config = dict(
    num_hidden_layers=15,
    hidden_size=320,
    num_attention_heads=5,
    num_key_value_heads=5,
    head_dim=64,
    intermediate_size=1280,
    vocab_size=8192,
    hidden_act='tanh_gelu',
    norm='layernorm',
    norm_place='pre',
    norm_eps=1e-05,
    positions='learned',
    qk_norm=False,
    attn_scale=0.125,
    bias='all',
    tie_word_embeddings=True,
    parallel_block=False,
    init='uniform',
    init_std_qkv=0.0273,
    init_std_o=0.0339,
    init_std_up=0.039,
    init_std_down=0.039,
    optimizer='muon_variant',
    learning_rate=0.0119,
    beta1=0.95,
    weight_decay=0.0,
    lr_head=0.00539,
    warmup_steps=200,
    schedule='wsd',
    decay_fraction=1.0,
    decay_shape='linear',
    final_lr_fraction=0.0,
    batch_tokens=65536,
    max_seq_len=384,
    doc_mask=True,
    train_tokens=495200000,
    max_steps=7557,
    dataset='wikipedia_en',
)
Each number is 500 + 25 x the weight over the matrix's rms, rounded and kept within 0 to 999. Layers, rows and columns count from 0. Numbers have three digits each.

# layer 12 MLP up, 1280x320, rms 0.039, rows 1215-1279, columns 160-239
523512471485518503521519488496491504511488496508529511498467532496484458465482518494513487530497497526494502467453522529496529500489477507510505511511460493523502495485533500569521467507526494550537522456542486491518520457502498521514467508
525457522455506479475495505478505512467475531506497465475504543509517455491480471490507476475513507477469525508509498519476563491486525500473519493481489506516502498555477446517523451563517510522514491532475501514527518514482511485490473483
518475514508508501542529510519511509538486476513530488501453526469471457521485455466513488471532448526509525496532486492539525532483563517515494546477497489527475521547498464478494537496506542488525508527521497507473519493478534502506518511
461489478465515474503448504480501555497534471522497512511509508523496517430503437488521538500445524513488507481540508500456474511487505450536477484502519505493500458574462472539510505491503510548496545484528511522503497538490470518516468514
477495478531512504463510468510522516490494540522568484499489473503500504488505497521468533519501528488495490476507514545516510468508498454509484484495449510505531451484514535539457500476469541473488533468502505509500513511467491531467511523
494537491518491476509540502512493509486490514486460510484538482518448536513487513500527486486541544506506512486483493498535502504516434464488461530504526536492479522527431478521514448512439498463495466533518458516518542511502466514481552485
471516490493541506519489502507479505505491469481511482486494505497501480489504501478477516482459516483487452494488505497491495461513499495471515516511508507450523512534494532466510498507499508494466488517486527508514507538509452545497476495
520463462495480474460495500486488552487511477431525484490472530517499550527497480501548436504492541516500481481520538506505475440523487470530437502471503483492500491497527491506516515466477513529527509505491453506532496493479484490473516506
515467497439536542475502472492463505520490470549505527500534509478491491494523520483497481546499499552503505494488549483490471446487490487517452483520478483517504495534480476480465482449491503524506509513531501491497537543515469472506490524
492528525486490481494486505505463546534497444482483518491451529481495505521482483485469504461501525492496539509477524491489528513510492517509514526482491507473531520508536493472484539483510527520517498490486506494497499531470473480447446498
475495485530454473480550499483531521490497490527497522507511516505531483493521472475526464528524502492476462482509495525468510468500496523489508511486482497516448476514460529539466513508499520551488511517543488485500519469506559490498468525
487517534498480552461498495503464429530510496488528493520506492525474461509497550496507510482483488520542534515495501480509466505521504463482450474469532509512559474503487476532470493507525493517547519509545483521521537563478506496528498488
520484478500534511478489533511512493466515555505499510499504506487517513519477495508500495468472523481537506538520495525498508530493518509499494488501499454491508507518492488497494476471460488463530489478493505485492479521479515493523516489
516474506488515477519525486517505532513519504499446502522496549472505498478508514474498426502534489493526490481458503500477519512461489481507474518487489486494505526504508490520488522485517476529438448474459487463497491494447458493523522544
473501509450553509547495509502523545471521487522511506507475526513491497509518499518521508485523498501530437505476513499532526545528486517507483479578509491483486533507521515524470505454536478456492513475492468467508512559490485563488476502
520501534484480517512538475565510504522509509548459505516506521513528513483526491466481500503444499501505521471489504488557497490542486505536510498511503510516481489526500508505474507484508556488493488475482511512505509495544544487488491555
472515450500494485485536487519477479457458516464498528503496466505502472524527531515512499501492480509526539531503465500488463473451477482511496523513541493475539482471493568515469460501535521512497488520483487564466503493516463489492497500
483469496489523525470480515522528516559506509509527534533485492498495505476493469479506463468456532463472521494507462503491545476507482534500511479500515510497533526506444487494507511482545504539528521478507489496509529475552493474509518474
482500504461528519499449497500469530513517517487471520534493459468517535526495454506522511524499502486499446457446513446488466486501502487494528534529498524505466500499459528549421519540552499512509506508517537492502509482473519558480499501
511499520471502526495478526493503501509492492505531521512490490518470493524480454460511509478484521477489541502487468492569484470546485542503488474464515491488443517480492498552509531498498482476511498480490519473478492515504488494486508562
514494500496498458520510482521448495510525437469517527522483510499522493494493490514514492508543546453483516476504521526506488536521475470525528511500525507501480540522488487486533543516509498502514521485500477462511472505523465529503515544
501490460504524490504505489531560507483463484470487511505432534507488524485524485506495504488533533518489533525508488486564476517503476476550499507544486478467459460505515469483491512526500465495510506480510550466494486554486481500491526527
531519510507493511494511533519478532487519495479485501536475521432522549495468511525508530505480451500486496491498481491515507537461504473500531538461513479492547482489453513458449497529523518503476494496519500487463512500517491498516493474
482528439509514508501485490516559477512449485497479507522468502518477486499522470507531515488530509522510509467527481468471501483497536522484437480466503517522453525461490541458527501511488473487518528530501457479506494474509490503458480518
509465512521491495507502504488506475502515495547483499463498526478494503544467511529471510490570484518506474516519480482517514462510471477452481524491525491495503525508499525541523486461460523506500503478518485518499523506480520504462486520
471496457467512516494489517523522496478485495490513523500445512530479498512504508500465498464508484481487488519471490496471486528499487501507452508459483521489473487518484499484570491487475456557504513524494547483541539485515530477483496503
507486492507480504468540510448516460481471494501521522520467460510488495491442515486517515492446514519521485488503511499485544469480480480502513543520508494454515531518448566522488530465500493513466469488473485480441575535496476504493501456
503494512471453517508507498534503486443488556479501457473489480514491524453495524492516484474506509479486516474471522560518499497489485504492485480485509479488473507495521509514465502480534499521539472502494510474481467541535509499525531465
531477508501469545504506476466507501498488504476473510506500502497501544477455509434512463466509508521519512532494487509532511467504496489534546469502469521509486512508528494473499500530472480525510520530512520460542494514488530466482517470
501483512502451523516501471527516535498521481487509514501501481505472532501512459515481511501489465475514496495503480496508502498471450523541495494494523477508437530535523505524556504527519498489539450564521517475528517493513498469526506495
501529506444508468503549501494520508521481545486487534505497520504474539488506524469507485495505479513505518497490523471496435525489459517538513533496482507482468526501514485481487477476518504497462454481506504527487504538438484489461541514
483499493521492466506476504475550495477509496521506493496516490545490471459524507519490532522478466487438512517463508501510494526484514504490494535519504496470493512509533521503562473502503497516537496487502525473530504524503539515455505507
475496485513500508505549528467516543483505409454451498487490523494483524530498506466476504488497516465501543487523541457524485494522494527505552459517456529526484515501472497530474506532517541489499512520517473514463490513471521500517506505
525476448531526557499525542520484512480492508497490525488483504504491531500499515497471480485509499481512530469485477518526494468487500495478516545523448477534505495512460472521507481514483498550534486488517522503479488529478472523499499479
477533486499504478513526461490459485526502495501534489502504487534509516542487475477434572508477526487543478462502544494476517488569451472535508510485511498527428464512467500482463511478483490503509528493431501528490486516471506461515495466
504492469492481436492544537511491502464489467542484510502487493500512500530509516474491479511495476529511514524491510503475494517526460466527442501446492467519524442492497488488488468495518469527550510491462491494446506509496510558518530450
471517467513491500500502498519482501478498507485483484520535512444537502508497501497485502505508476507467515505524522479481534500518500485533528511506496516489500479493534485509508479529485490508562487517519521503496496499507521486475531526
526466498504495527495453475463495488446502440436503527501531483503489502532508504485512489490535502515487527473512521488504534454536525475464509526516480529510525510521500474516518435491513470515537540530461502504483523526509520462523543463
502538453530557504476485493513501500473495536472492476545487481477523546514512494494518469512507481486514493502557507492520527509504463503463500501512551488562548518497479516486520501500500523513532498483498512502539529526524431511502499530
495513500464507538497456474494509571487513461510490487491501513498494498544478498457486454533514507512509474506498474496486508462512466520465517528515510487471524473515534493504489516496452505491525475493478480497507504515490488473535481468
494521495498526519529533488495478478484523515506516505516478485494528486502524460516506434447488487469509482493470479486525537466474530518486489538482513501514461483504514458513505505522529516482453515507476521477534460475469531529482476529
496547473506484535529540501474513487479480531474476476502511470498488458526496499506526476516474500485511515502501476510511512488493548497515542491455513474471493495501495541534472539475514496517514505499509459497503543492496507504537491477
496484533489485463473493466523532489497500510499536542464484500482520480455512456497454506449506490468490492541517510508487499489521439535479546464550502476506481513552513474563529462483533537502512500504497560539489496478493492499509526503
480473496505490486543486504532495493493471471501515517529504485475509496530459493501482536487547530434488484506485515537495463491531462509503473553491522500458528502525473511466529479517456501475520497489483458481512516482511513528499547497
520507496489478523534474505487499527498515502463427522512544419506514488507517517471505526449528519541534488537462486492504503527510474523486458445503546495536534489492526493497517510463461446523481532542482524498455468454512547503506538513
529465471498489519495488485516486501510472469521502515545472474520465516508486465501502483491492532495538506523509517559534469533485522530489506497540531468497504502505477471530491473479470471483513482486504500504490473528544515489480510555
533512508521510511481515500481521519501549475515498476472467482465515466514453509484539495482526493518478467506512494487528542508526482474472526514458518479532548486483476460507520503489470523523524465498487526520535499501491484517512487496
477524472497509496515505472510532503519502490536488544516533480498491428503477481509542555474464485473505551486475497508498498496502519474501513517521522509496510431510578505490532501499503497531474511538481504483510495485496515522511486499
522510521507503532522469490524499472501529474460504491511498510499514510492488458474503521503498489492511524526506456522508517524527486496493461488486497496569521483454502531472472544485509494543506533547534524537537476535503465475535520481
493460532473480541492499483508527516479484488498506492507484521510494504492512494480520507468513519511518494525523499474514478492511507508518506430480527467541479502509546529484492457514480458575506503500499502513443515512483520503515514433
497495515501495482454533494502498546496488512487548524485514499459497476513493471510495490501488487483534496494541484530525524507492541499448518485513471505519505495493449480500478476509455507495481478482459506496500550509497471486422456527
494502513483509496519479516494522509451513486475521517483513510480523524477479481480508486518523479520521492516508506487541542500476525459516473440510508496464495490553518493446478523471502501470486480518522543498449470522505467506534534505
511493501488554505494451507474475520482556553497441518478527492486507522522461492502461527550488545460519496512509518487486490501520482499508515459514483480482511474521517538496510526532502519496480512471538546481456500475486466517470506503
527521492523519504484476529541507500490481475488525515505537524489536506512513539486529524514506476481476481499480476519535504490469522488536497467511516497492454476512472515494471552473558541498491515516454490468466481491485486483513520481
496512487486477485464496499474528549466488537515485506484492528471515553478537511475518485523472499477459443483499483490513505493520526538500510527471499497467470510475491513467545499516534520519504523517479509517531520471532547497468469487
528507531475547518498529485487538525479500510543484482557509554499555501476454476517520525461476512484499486478486498520533506491497460489530508497518486511497488509499482450514486528525476517468494443528513468535520484507487542477501534502
524498503499474481490558486460489508436526526511538535514482511521516508512515523482521525519514499522483498469535503515538532476494467509479503505492518512544522501491502481485501474456555487487514474507521475495497457542519476461434509464
508493479520542499524500521544504515510460538548501533501496484490523507488462513515480477482474528531462504514502524507490503463510527473446504464524482489494513485531495522513481512505497467491544488526491522505508495515483463463522547492
508491467517504493473490475471492531505482451500539495492499523512479489514476510497520526495509463457506516519497544503485477533493517471470516496473500488526487511491476460521480498505521509517505475506512494522483518447518532513495466493
510525525440489504521496482481523514493530511495542501530464515471498509480498431508446482524466482511487547501477452497513456522489525478492458518495520503503510510513469483527485503530505511522500525525530517479471550497483479483517501491
517439455497470495496532487499552525492540557501463497500492521493516523522521517485487495492515495493518468514464510488528466502558536502514520536489479490511529489511496515472512505496494507481477497499524454513509497455527487515449548435
484478496528504486500549519536483516499513515507456530526475493491476505472513488486539562504502445496452556499474502454473578486513492553469560517510466498478503455505495441499479467513494508526485509471524503523465469506492500492549527489
486505458458496507496492552493484508489515489512504521473518481474560516520482515505525509486493512493511508467506502497482460487509512505481493509505489478464534531480492495524496518477444484519463523528537467545482485503488501477454438486
506502478506536461490495510492547506483517460515521532485501539483506516477467504470504502489512502532532500528542476510529482524506471516550461481484498504501459515500471529505509536485459466519500476513503547520491496509474495504509488530
500482524451522526528519455501504510500474512509494514484490501481507506531492522521518483525516544533509522541481493494529480485478514526512500480525509531488523517499475505494465527436491488466496502538509513525484486534494502500481466514